config = dict(
    n_kv_head=1,
    head_dim=32,
    d_mlp=896,
    activation='squared_relu',
    norm='layernorm',
    norm_place='pre',
    qk_norm=False,
    parallel_block=False,
    init='normal',
    init_std_o=0.00727,
    init_std_up=0.0325,
    lr=0.00109,
    lr_head=0.00522,
    grad_clip=2.0,
    train_tokens=145200000,
)
Each number is 500 + 25 x the weight over its row's rms, rounded and kept within 0 to 999. Layers, rows and columns count from 0. Numbers have three digits each. The size before them is the row's rms in percent of the matrix's.

# layer 4 MLP down, 224x896, rms 0.0391, rows 116-223, columns 560-671
095:506506492508523488509502543473517504521493482510518481530435518510498481498505491471504486508501462486526511472522511506466502483514518509524497513499525489534529492532506468476513510505535498513471533503521478482549467478494497494524488511490483495510502502459469530509493488524558505469501511542508547456483526514509498480477513484488
103:516556471508527513523537493479505511501496494520496460504498509511517491481524491455531481501507536524568476533513500496533489486504518504507570478472471450467475536482488475494528497504486498532470484483490506506492511534479484523528505469475528463512490539491496508459493494525525481501525532526486513503471481525530504481507563534473
099:528482531510469532550508517467496544509512488521514523508475532479480496490525487508501533501497483522501493459484511469511495539526493507536477508554524492522527467510479509472470467494486505499540480471504494511509460499519484539499497548446515520474534513468505474461537476488478489504514544464505558505510488554491528499494507480531
091:465519488470480546506488505517506533473471556495538502487509485534504519487497541510528471503499500508503533471512470523507487518503506468512459502526532516491435457492470525510495530452461486497500523514523517481516490532538482518481462526518482468547515483499452464490535520535473499510529492521497509511525515500540516484486511520484
097:499490492519477494517507484464505507511501495448483508514513506525521479496518478515520492521496514502487481485478502498523503451483498530494492514447507503509485514504504502524499497502509527477503484520444524493486494461502485502585515478490563541489512514553492518498490507519503516491498485492495525518491454526481470527478517485558
095:500490484479439466470494515465484490498517512485510500483468483470519529488476506486450481458529465510494489520494491473526482485485508481505441554509486510499498507501505534507490509434508498513503523525509455533480448512462486498472463497528463504517493506463523479523496515491493515485477534496518503489489516521512496471536517480464
099:497458518500502499493510522525529497478527507504459528490507539479493521467534485490485488484489488490502499497516506506473509492506470487491511534489511512476495464489483454514480511466473535479549488502504438520525471459482504490519493513472561490516482493525498452503491493506532503520484486485474495500479504477463516488477492537469
104:511475480459487527504468470462510477487473472524461480455491468472456549485532477533490490491497492490518541527529468498523504516492516497513517505475516494461483535472499492462418502547470521468474518484516513513495472468489489483475460542497497484455473519500559499481415517519475486475525504497507495480514488520533512491494510543478
107:516534502490468542516518497505552469517478508487483485524522509496489500507512522445479539501514503491499521497505518485458483508499499482486495481498474550494490519558433525466468451472505498473552516512506517497511453488501501499523472523480515511517489484485496485484539482506455524459527554515488515473486462545556539489532512510504
101:512492456451500503509459440515498537499479449506524500477539543553514501467497529494523485534508470478477490488540517510461486494512518534513492478542488510517489491477486544473528517486520493532493470493506538495516496465526477480536476515528519503526506498466460501537528518488452518543484527527487484525513503445510488502432456518498
103:492473477490458506463482553447515525530529545522573512477495531508501447497450517486506510508506489473516489466520462477510514521522493519529532468460447528504515495487537516521510503479461526497486534499550495513517503473497545498513452508545468517483469480466495503488468479489455482498447506530540499513527483478487486500512463499448
094:517529461484479454491512482470502497494468424487423524487436528498556546525519526465452496535498459533523453476489496501552487502537488506477534503512522481475483511523487528527511525460526501511553512466524479481530487508544464510529524505464532481470467447493502509499497512478496483494503512548530552460470537473503542522445535504442
101:534512493499482502484476504505486471515476501478528477511524523533429502511496470540524510495494489484553469496539522494501514509514546464493478467465527502512480460498545521506481511508537488516486492487522520531547563499506502541491504480493511504512497472523504534495486487486500505535491524535518477540521523466488481510495536524477
096:503473494504478482554466508482481450520511520464499513512444523501514493510514469479500482518487506494474482552490478550504485504536488494492498521540478474511512477491490504496488506506504481532491510536529508477496528529483517525492448460492508486522471472485469478551496495526455507463500509485470510503481474472501524512493526520412
101:481486547497513517515504492509491522493488513520487480540549528481503468540485490520548509486440489497487472516560481495536467500483482495473493513502511483482473499514516519519457460507496503526512498455479530494511513494502524486523506501499508542465470512547499516516492515494493539467481536503562457466515531471536507492470453533514
101:551503496491452462476499556486521511465486502477510518491520512514527509515504483533523506526463506500507464493489471467505542499555464450453490459495479517505497479509480454529483464460508513474501478512519482511496516507524552506537441505531496484470526498495463531459508498456528526500514518515498512459452471485464507520543515484523
095:480525513465511524562517521518509523513471521534513505531522529530534536497509525501502536465474561495546536447478532534503491584506524487534488537468502529482555515492472487519516476512511499512520529476549524507487487500520552502509509501527523491543433495502542443494470513510542519495512506555531467471518480497505507515479558498476
095:467460510557469537467470544516505476510467516528467485477447495507476479458511526469489565537508475468467465449495524549476522475505477500530467503462492537484458482446523539537493462544476484484493499529506486495477469526465482551517494547551494488493494506478491477501480484526548465510511541517453538473507485475499461437442505507534
109:494518514504476468513498510487535494500517494550442482501499509489458507495468496505481496527470521487515523485478483509511496530519498507482531492476484526495505508502495475434534519495525518506501490505491554531512510510524514500490502528512537505515522484495498505505452517520487460506519514484491481496434492507448499490546463558461
098:553472503494473515501441516487537463518544550496519516493526518552502471447519491468510521458504498480483488472495484480480522479490501506486514483539539496529518517519485482478496454499451536514509517483448518477519480483510530459539481535540495526486484488524520497533498471467470498487471481479458465499448478500484493447537519514510
100:520477460570526487474465529500484480482514546484497493531487489499491523523531458504545497483495488484465504487541485511503505542479551536515478546518511487516494468514415529492470514522496496506510442487455450524508518496511493505504490539498462582491511480536534504536499524496516494506524516481522455498532500503533497493527478528522
098:533490514498499487508513486514479462536523502531534500455462481509491480471493519481499508559512499504536484507535512485460465512505514464476497502516493488500482466549497493467490466458490517521527504504480555526525512512486462483495530537551510531515518511514493517464485519498491457527499510539448505478478502513519501554457503493504
101:493509494489490471486558454523488483476476527512520494511522506528468483500484514451456534527527467547517519520525482464526479532531488496512497499504423508511481485532527525518512528480501528524515553469501498528473546483573515474500491469502498513510509493552460500555540467496508521534512518506514475501469486480500499526480457518532
100:485502540575502467500508528478531509565500467507478545510503516479511497497454504543476489481463509517503511505526554544491484488515466504499467529485505528447507484512481490528548459478496518437504487488522501523517502474509503499506532516484482487512517549510492504464452517508474523474517487508469503506531480544541507454496526473482
101:514473483518493499494467506511491542470526482497503491474501536494482500470478495486512497515508513493550477523477541533467528464476438482515553470519462467503475506482512464521545487485487528512489533513495496456519483518520488491516502527526525483501520493473546493502452520531472510518509494496475537489499483505558510471505521529471
098:494537523490495492514522450498526491494514481499491515460488512508478522544522476466475481525534497515466446458507476497511519503466532498475466510466499510459469488522515493518497462502440504495519509511503485476502561468498445521455487493498443527504515499514480457515503449526507530475520492507461475512446460504487531503506472483473
098:503502524488499500507510509480523479510490496527543528523574494504496497472456492518484534504518501507532542472502530524461450492531527465516494471486460528523496533523499483501495524509513520529511521493513503520476493518492508498481473519497574467494509510513542496480462531525504478517515528543565495500561463529506518481494538525517
101:530474528510477549494528529473473451503479523485497488501513520490460492469504528495489516460494515497531501452481470504527497502497497485527529527499450486497457489515517497498467510524511498502521515520485479477504524516553537475521481423481512504527480465497483525556554465527494482463514492430558530523475486555488505484468503489515
104:575460511539467470522535528499490493525488544479470529487496482463523484538522519518502501534473453515476464494508476438516486495511528502515491526556521546487510481490492514483470507491547516497557504495492439519502472455500484488503504482482492488492451519514488530513520551488533516540477502516552453517495542492447509482476485497519
101:498484526478530517509519519503523513541495445548475497539445535488531547498500485447543520523504505467486550505511508506517527481571482494538472505507485486485513489529532481469549532504493491494468497464487492499519516505514470484486510429478545481512513467506464522455483495530551504505523511506494526507490525492474516486490518509529
098:512556463540491478521541507471524471515507475486508511489474523483524468525485499486512506514450536515505516505503472495520502485516487494484492461490527492498486515525506483457520553500521509495481490461497509491497530494510498499486489501497487488508527511483517479497511480501472516507500480480511466512538523515478482466560493501531
095:501452496514456459473495544480508508502494531504530489510503470517513492495512559484518502486472507524530479517529532550519544526463546463482501490481483486482472459501484503511523523486510471506498546531520547502508529480517512502460457509493499484492511505482541495548497522543486547497549508500539444511514493510496467464504496487488
105:471527455508517485492507481533473532491490511495478519482545507503502461491478479481496475479527493490480502506542506534482519460527501449466510460482469510442514512493486493474505483541501452555505451537429536486475446545495491483545491492490514521499547467476504511465501482534515472493440504514487509522533484486450474514510475509532
094:481508490502499503519479541537525486477482528499493500514505483518508531469488506493504553489517506487453526487527482510495494562583485477513493502541500497540510494496503543538516501517502491499491506500524441521471529506477476467490472484536461467497485501480476452512492499469530471482545484528514486493490481503531490507512481453522
099:512481488478438571481521512490472490503533472517509510485505486526534491465476481503478507458529480525532515475475503493507468484512484487531472467461491519503501543511489449517527474448510527499512542472510499524500461500477531540489470508534495506454537521483484532543513504502481467514488503470516525485479516486489472502510461488499
101:500521520537516473506497476495502528509491478539489503515486504445461480505497452485525545503506517495471468529507510547505484492507485507519451516481528516509512508521518446477489544479508485488467507500491505501539547507512460499527514497506513460489483532497527491501500461501505520499503492515512465482486506477498562522534509525525
102:457474500518498538461514485481467512521487527514486459512515496483494505500483492510486496485504517505548486485501453466514504549450544506500512470450473471453488465560510494517454497481485503501499537491495485496521517499515484486487454496471469505460508497473460510539478515469493483499527537470531505534500539532512506504494547486511
095:462480513442520533486541556536453485474452502516498520537531519504537503526518473525502522526539525532447516548525465502518529507514517485511507489494490509459487473481493478482530467526534504450500489488493525511540528528526521494513491518496469481494475511519538488505543547489536506489496509481557523498538486505506501523472505516522
102:476499513459499513478516526482497492497488496503449510501456520474479501505480472522465506465511507489534488495478530499498480510537472462500448522523514474523522484478515480466500468482501471421502518527472522494494471558496507513492544490528491472559483528496539469470554485520460564444523488501476555523518514495521527482495532506490
091:502536487507474485491503501487482540496469489550478445482472500486500464528490499498485444530508527504526505514459528534480527511497532459460526521504506513474504453500506512482488493502539484513487496497445535476492500533496511524532525491438519461516471516498505524507519493498515462453497489499549513483495510496479503517495492522518
104:467521492518517537501481533508491496465493501495521464516475498542511499535526521496518478482450473491528554524480488517505490460504524552482506514505522504524470478537525467481519544554506536524468473508480549495500560487485545506493478467480524480478489480546496478537490493484468514496538460479494505508473490501510519507470485486505
101:505503497530502517510489509477501476484481473518525481479457485558514450484482509537516504479463514493542513481484519494514481526504503521458482497525489515491517544530465488498499506496544513478527537516511517489500500553503541525513505460516512523499491538540544507484502491465474453495496452525472506548513507474514505519498538445538
092:464476500498507515525510445499505535503523471516528491485477500534482531510496468479546553478474542502486488506483496495477548492503511474542506517514533491506519512507494536487524549517466441488516503504513473494466521529478482529453488533513486498511502499499519445473522502525507501511504518489510537492476477452487535556505487502539
092:496493522516463500494480495539536544545496483481521533511500504551469446467467498511513459539509502513467504518468489507476442527468499488447445535514506526508468517520497497542525478531468549530495522522460477477479491527453541504512509480491511489480514509470537520492509507479465486446487501487491485536484490521550490539485484502494
095:475480488490454483468480466512511491528473524517505465533500489504485509504514518492510518532498525495480508501559488447529530525525500513507468500466456480530443514484520489486506491535545509471490559493499487458476552501480496483482519471523510508547469510503572530500482481538525470535503442498519436529545512507488468507482467462529
103:502441439464538501474494441526522524505540541487524513503501494552482528503447519478500529441465478503484475471517513465492546485498448500472502507462492520547458535527489526467484513491478507488467483458469432520505490497492495529481497511548463519518473474511458505511480486469571507493467552483502505465489497455501484535468501486451
099:472454485517512512516496514466504459488524536474506488504482498517480503499523535491504494499532485466471514535504519496460517481547460484530511493527497514512517503505510547485496473513485553498509538485470483528514510479459485523527516513477473478556455507531467495522455480483511478522530521483437507491495489485511499502521435483490
104:533486554480526499524530472526529519489484461506547492511444484513521463483517512513560491468486508485500524493507520539507516525460534489486437501540522458496513437482555508520468494526486523463502509511488501544505509529455505508514466492504475496509512507493522445514508529491494501504462469480510496500528525537492460477533478476524
091:527479446479501501504521534490530518494516521458513515541495500485502506485479510487425489504510521471546480489523511492472525499495466536502524467500479507477529516452500518484538494533483473487491518510535491497533499492467511533495520520511529520542525483501512531530486517525513426565486500467493469502458492511503433532511523527462
106:531515471507520518512498494494504532511553560504491523510494481514473510480459490513493483516495470452486512498507516475494503476516464530435479460504543523525507492513465450439508492519494495489492458474484521464518467470481500510521509445550492523544487463492474466499491546476484509487507507454509502521462523518518483478473483499483
101:510491475482523525465477539491492502449483554530474492506503483480503516533507486503511489471527489483469473533517529512496528475511481472515523486474555461496524458502484542502515544502486451520480495504490484508501446461515478501502515459505488471523511544498511530546522548502500482501516515464478520495475513479519493460482519492523
099:494485519486475495463529514491531537510469497516472512513479513523475490512527539487492520523520520518491462477504441504504540475488486500489456519506507510472502496458530440487539538510486476513487522504503539508529476500468482516513469515525462464531515521439489490515463480438488505517545515463501490504468478482503539543460530532465
097:495506457540469483536498485518533498506489499513506474505499529477506482516546481499483490527476478526507486475487506506456468509512473492471464436501490467519499499529475492485489501499509474477523507482503514532494522555460500537531513514466486515475509499509487558468516475535496522482495520513534519512513468530511494504502515539511
097:456485503523475491489510509502526557473495523500500489477441482477502464522523511489526545491444500524503521518470490490505544498535474453515499449493508472510513499520466510498490517537497503505531520483495494547539490497521479544478513504498486495469449526543480450516496488520447520496534517483470493467475467525444462451499464531507
098:531513508496500491501529505493494523496495484497502504478509513529549516528456537511511491451493510486545516509523512466485509513495463512471519510516473531508505517481539512526483506502459478533446522482514510488416455480478502496496513443579486519500500504495487505517512495517462465490523472528485511490497496500464479506482515537490
104:500500478458502493541568500483513491486521507527535506528468508509502510486516470487528491512502478503510516494457503495518506548501487516516539518497481463532490493497513471544512529447516496450505513472524476490506494488482519489491529508526504518515484489527501513483496467484493472534529479489493489500498500498486529526535501514457
099:514489487520512454557511483539489490510498528476460464532439482513506480475518547461502474513511491487499519473527438481543529490505498550497514497487480522482476540476502508530493519474448457519484498480509523542502516495522509521474490526490473495493543541522533494500499532529493470520513525463517478500528527493490477508547452505486
102:512478508492512499536538487458484490494500505511484467507510469479530470493507468506504502493470471514496522498465489517464482502473520499547512541532534471452463467496542528449456529503488511466467493494504508513468479494462455499486473487483537440482540479484517533543471509533479552507474512552549522508491529503470459478468472469533
097:503516472539488478511468500474505477566539466504526511520496494536471491564491512520498519503486519464536502476497490488533463506492515511506502481519541520528532553481485498502531445499508514509494494490539511535513488481508504481521497497516512510497487422437507467505510500515497523502471487494482480490515474482484505553468433477493
109:490518524470559527517499511502477529529495450502539449505504501545516520502486527526509513532484520487529544511535483526461493505490546515497489502484472484496511529486497509502490466544533489502497552479484498479471543538461487476543490487471499487494492500505476524459538522502525454519493443492516475536527523541484519550444516497523
102:493527512516520494522524533463516482549519500516514497528484521516535465515517484538457542472482510530514494521491530489458535529513490513495488517504515496506522514531529484497470504449524528500507524490471509504495491485508473486499494528507501544466489511534492488509507489471504520543470493466459493477485507550517501478502512484498
096:471541524553475507505473522525459515519497519483515480490520518491491472561501471518479526536519466527493485458511480518516531473503486502478510505512480478470497475474484490505511513483516505471474499511525485536469514498470496551475499559504499477515484504560497511509512470508496532525484505518505489517489538474447506515473513521507
098:482514509487537511483458502509516485468533485567425513530504543453517473506485478528451489523528484492504515530486520463542453478516512480461502551470484530514533529523499463538523444542504472550488515537507508470490450535498534465514480489489464507467502530527511486513509528490485461497498473480518501520563481519469491522481488554484
098:536516514495543489568512477460493526524496518489512466526471441512570490489515518513513507499462524491449504471472532504461500503480517476542539459509515508451491481522513545487499499485503500528471523506505511540509522501489512521479487522513489491459561538478484499513493508523539479481483497469524523483499498495465417477551506504476
099:549511493504470535548468532475516504545530549487539532511519491463459490477481521521507526461506471480454500455477507490467490494489517464500489498545522539553533499519539486501454487449510506498546495518506441474537487532542487511528485501557481479504525513561533473507501529493493565464506528505506522481539482474474507452541521488466
094:489495479510519502538515474494534508545503532511532508516453518501478508511466481493519524472515530529509516523561508507531523486500515509495440489503473517535512515500523470500536498489523507518498483501446554488478522543501506454520501488509525492501510487513460511468492504497492480517459476535478473497559497520516478501533501508503
103:452488577518492484508499538496501480511475499511492528503528488503489491481468503481514503530487508539514478477504517533522488532511516522479486500515489530498475501459546501527516528460522492478509554492476495519470508512514484474511493476502519497496539542538483491512475511494532516526505484512496505533472516468494541489471502514489
100:466488510513451524484537525501516538508508454486515519471468562498522497475479546545479486487497525479486501503484521490533530471525464559482561522473496479531537493468519474465522465501503509517495460485499494483512548423527522527449510446496486556495516512506525516521497530507518510531504515524473493481500523503512517530483484518489
099:493550514522524458467468491552478490493528493513506493491527457524468521515476482504514530495531537476512495518478457493494511510486508488506514528494501501509520542494476526521489495546522508536531511540454509525522503533495486499483511543503545502539520487513533477497516495537501455516549481508480490509490529497498499515514493436461
097:558504468457455517511500502506465501510469474514516481474494463495513506504475491477510495487505507473467457489525481419528455480524512534491435542478509495511487517492475511463485485438475514472492464553492484539488515509514463507505482472510468519444514515488478480458517518508472500488498545511465526460510489480560534467507521566503
095:526521523535510493503525497463511510553517511465532536505501481450512507462471510493533440495502526490500479535522551503541495493470497513480527502526479488534478495522488494497505523449502505478493475486472508462474517489491491518545497480466503509489523511501499509502489505491483548508500488492499505512492503487441493557497496516569
108:489508479535448480511556462472522474520489475500506565479498508488507486585508501470500498551498440469530509526535519526509490525518472477489487468523504509495496488512497532512515504513507542449527511491511543538497463520542513478525522525519526537513510478492456463497519480527513505551498502509485485531485522523521498537501460462531
094:464506529516556490458517456491483524491502491481517489497498485482485543517541532461520479494492477531496467502494463490538473518471483509485501513442465477519492518477531496553505515511518516467524487504499523490463515537523532500477498538508500513525524507525518518446493470487549507529515523527506495500493502508472496455499498477491
095:489491526568509542480540518503462542532555501486535499493501517473495500494494520497512526491501511495525478534513523469484468502492458505509460501492531482515509518510520555440493482500509478473496512460525462489480525470464485474488527520479498506491480523484507526505484496533475480469460500484456487534522500552479543567491530477479
099:480526503481494500471515516556533521511500476484510505539466559469510505456460462511515473486455517509512523500541520474459491478452522477468513536511476447495515528530542485498532465501509477512480449499462533534498518485536480516523504492482494459492530476477453534449524529468545476515503466495514532454517502542499501493530498568547
094:486535544511516501450501493497469492535512498502478519493494479489510481531502453520500495547590516566515536481502530466529503537521505527470473481473478546563465459492542522524484551503478474511497472487589532489521502479508501483529483471532500515542502481490491539499505506448486497491518497506516524455516489465480484490528511518544
099:526451496486460487478495463540471483531509437531520494498515490449500493500508523523496537512489516531517553492513465481513490487478468492512522503502545489460481498512494543527496480498531550496483520500490494537502496482529524441501521482466492481481496534494520515510487524510519523496509465483510461535474502515518478515543528476540
098:539491514513505497474456518482477483523553483490526498485499479471472523506493519475514479485543468441511455504479525522496532516493521502513501505523500497522500479467515519488510491478498456528461488528491518489519504509478483499499471475540498501508511469478495516501520505533515539497517526451515514474457498479523504495513512494479
094:473483437517488475496525488509512518487506501456534503502504493519472506491493514503518538476446501562506511520506510501530540518500498521523545472547470548522515538448524531502463518493514554480519503485524510522460524484497522530510491526513487500496520499508490530534512524524493496482528499478547465484502471524512523553499459477503
108:493491526505472493492466482475466509514476498512506482488503498510539509489489535511492541514530469501508465529486502508481483492492494500490463544509522524486470510486466513488518494467522523460543431525540442504504472559468469483510484545456530462526465466484481492511512506520495537520503530516485523482482519476511503505459508531462
093:514463481492506481463521505495522498527512529506503489506503503447499483541528499479468479507506532462554428511520489494503564476528470490495519437479519520480503533511506534493496535553527464473509457510494454525514478494500508430496495524497517477524488482508497499498465515547524502550487503461472479518479481519488511507446530493508
094:456482532556508461480504500481467478519502501494491548501529499476497522525473458482460485505525506456482513459514501459496464539502505544500463495470478491492480495455483501511468493493495499519568543535522506521509511521529535501477500532484488518491500506502514483473495490467478486524514520558522500527506520486537504474483512504479
104:515511528507491516487554516504505513488515502479555474498470481504496503518531523521539518503467503537519496526514498515530537510490507514521519509517497512491476477508513556533477530486483509503517470515431466505478503521512502455553481472523540489513528550492522535498537545500520553502523476516536509493501513524500471507523505446551
101:468510515481527503488481499529499501490450446504479525480493500480504490503491488506498511526525474495468467506497479478544505497495475461502539517449542512529553535502480486536479504460530486495493531487488512480489475492538485555456550506471534515516504515531458492462501500495453518463528529460491481492460511485489508469520505486503
090:499489505502499467505494494461437563512496487456505479481488488498531464468548493504536472455494539492531506459524497464480488489509518506481538517526482495475493497531486476560511501500528476482530467490518532494470528498460519491558482537489528526496489493487453516507513530491497518540522470461519512549508518480467475518506501510499
096:513457480521514515488530531447533518508519467536488506467477502501533486515534507491470491523498552503468519527470546479490501489490536454527498563448495513456466496487519488497478535509449523499450505548506461507503543498512502504497533476474534530481546481480495463476479471504510466560462487527466504519539491559515526491522536529532
103:538501550456513511525464476531493475451511533482488465489500497519446498499511471505494496477508506502465553465448508486538517555472529505519501469561472528490498504473515502491517537461557475479514528496506503497497506500530462468471465475471496491485511507528493508509514509534504505492510540512560518538523524509510484500523520521515
103:528487489472510514515503499509489503495503468495464505502508514439497507477535470464491500503536506518486490492500504488472527478461480454502544476557523502496517517478465519483516467494448511490514497473513482539534483498558498520473505505450470512480512489433531451443507505461498472501477514475519485514483525474487506474501521521479
096:514527480511484510522543520541577497523512484515426487453546512521532486516503505501519483502489516461517493525504492486523563463508504496476472515464528501484487486458482486515502488479412476507491492504490547488455494486478521497533505545506509496508481485439512455460475538505520497532466450534493476474489496531480507503481518485485
096:518544543484450475463469473494498523488474529470542472494523489486472480487540482504487501474506494502504479492518509476520521499492475482446533519467490499495473514487512471528516537506493506482489501521478508511503505507463479510458452495508523460474491457505503472454512480502490486499513505490528542503503475498520488519471522469480
095:497462514542489487466461474488499487496478483489475515506516528498549502567497489492493478523484522476497512545508529527505523468524460524433504535495486502493520494516503435517503516489477484501494489502531501512483460496493474545517513509486520522491516478480509510522475512510515535483495472469498527500487480506532492484500478525530
102:510502486517533496491551494491483545484533559453506483502509494500507465538514494518466537531531474538526458502511488517528515532488478515521499510519470504504490489458496536473482489520546488509483520495515489464451592504490471515461507504445495518519464533484503557496540520520491548488513519524522508534505542470561531476519490487506
096:516532535506505511505459532472502498494500490494531498515524481460477498497504495478511465512554462500505498487523491517536484494519481523547518514482496482495496505488495489483539457514473462486496485502504494489451494495473476495486513532523479502441502464503498459500498490497522490486528540512502497440479514511501534510496464496524
100:497520490496501512513527479465528478508532540470515520528519530462533475522517520496461512500468480477494528532523447473481495478484533559512493501518508494544467445492536495495482483486500491482447508464447505515522493519499498460512508481497508485520531511505512496486504497593528491531523519455513506551545518468495527501528474471493
103:520457528502491545450488481500468485499519483522479534512497491473525510485455473487514498505506526475462531504477474523484502466452494542499484518499500533492474502507510513485519511530485509514467494487469472505532468478485485565471526450481468550511553478493518496446482500518468504505453471476494465498475496509460467467486458510525
098:468521518472463491472475533487536481526485488532519500486484486479461501514484470493516546522569494508472525511558513553522481498462539484541484522443490487481486485520504468510476566520492495514478497547504500505500510540508515532520476521508518503494489501531490531544465490475452548467543543499527501492484477498520512488483443485512
096:486540493484467510506492516473501492529514490518469510486511508479501537506534537477528491481513478448521517500487516490522519488541442513528540516498528527481524505498515477494504475504501495507487481497477523535518526458509475497514461505523499462527491472466471520483509481511462529474580495503498504463512523495476514495510488489491
100:501473484470499527496468494515558493521518502535463557485495542476463515483457443484479513462518516521484515488499494487526522484497455523489496451465499470534443506526479527521532507497533450500473523492537457435456541510485505436471534520496503477509508493496489544500510527471529498514506513555540497545552502484493482462479497470487
102:492485518513484504466470504522477516508503480507510490469475514479515463501496501521489442475477496523510501487467519525496505488507538476489510532489505503532499473496490541520544517507494485465482507516459512539501504483514529500500514525453489473495461484513534504453496511510492494488525523439470545470500493497512506434530511508494
096:498526493509475488484454500517512513476509524472553479455487519502489549500486514489505485481495507462426518491416528481498488489518462491492489436519495492525518514482429509483545519478466463535492471457477518486520499477524524470470501497534476527503515497463457479463514479497458469473542483494491459532504536523474527530476531517514
099:499487516504462497515514500497513485473507506534500565549478532464472503483507502532497522510520512541505494467499495554472471513483462467515480531544497474518508491493451497509491446471519482499508506543462517529463479489487514533538532504531469506481488481539527519509514508492464503450501521514471505530502490516509505496511518463522
091:485529497482517535485471516480553513525532509536510490488498496466506495499555495494537448536491553489479498461487482486530434516524491511507497461495496485501504507489541492480552485524476473457496495478526521509483509522521483547466468504454529524507528531489513546470498525525499490501508480511513502493584499501503505480492468515472
097:522529539526495518555521487499496507530490486484484482490464501475523504494519499463507483472533510507506531514530469501498551501444479452491498466531499477506508479515496560488470525524499498527506529495493520509503536469514529462510475471502466461493476532475500532497516516500514483492493483523496499514504526465463533480517491441473
096:479497498497514462516457457521480513521532495482470488520513505517511549473513540442466457494462490481490469500488521548515546458542500507481497525507495533483537501529493455511514555472486485513497492511519486505525468479468473508515506475503498540510504484447524491506502483518470459529503488520514517520491528462492523546478548495496
102:494533518516501507485525523493547509518514518519508513513473518521517505469445503527456477522466509531498499527477503490537466525509520515455493558486499513497465457529535481491537511536488509487484543496513486504507482498533464458497480508469513491506462472521452506461518525480462496518447540474470506538560498510558474515497469512538
104:524495484531500537483494463480514499463495521497483499431484462524492519509520501484468530513524470447490477515490495492471540497523479518478496496493536494499452488487515495523463460454467489523460504480510535483499485464465535552487435532476495498501510456458499482508510513459533503487515467510504457450467493481512479481483491513453
096:512463484480481489465521491514501500516477537523471495489453500558480531500508502473492498481494462510470515513474483483563512499480501519490528481488509449496530514504489475520547507506496487487483483487500506487482524476492517507531460489546474557520480501472465451468480528471495495496504537531482532503518526531515480487513479511517
102:481512505538510474565498477532500528485517487469517467483556490497506498526511507458509483457522464533491478496464474462490489519469516530510524509523481525484521461488532491517524529480461565513496476500510510469489477507505533522494497574516468514510526477536465505490531523473533518559459482516497514474497464497493528532483473476510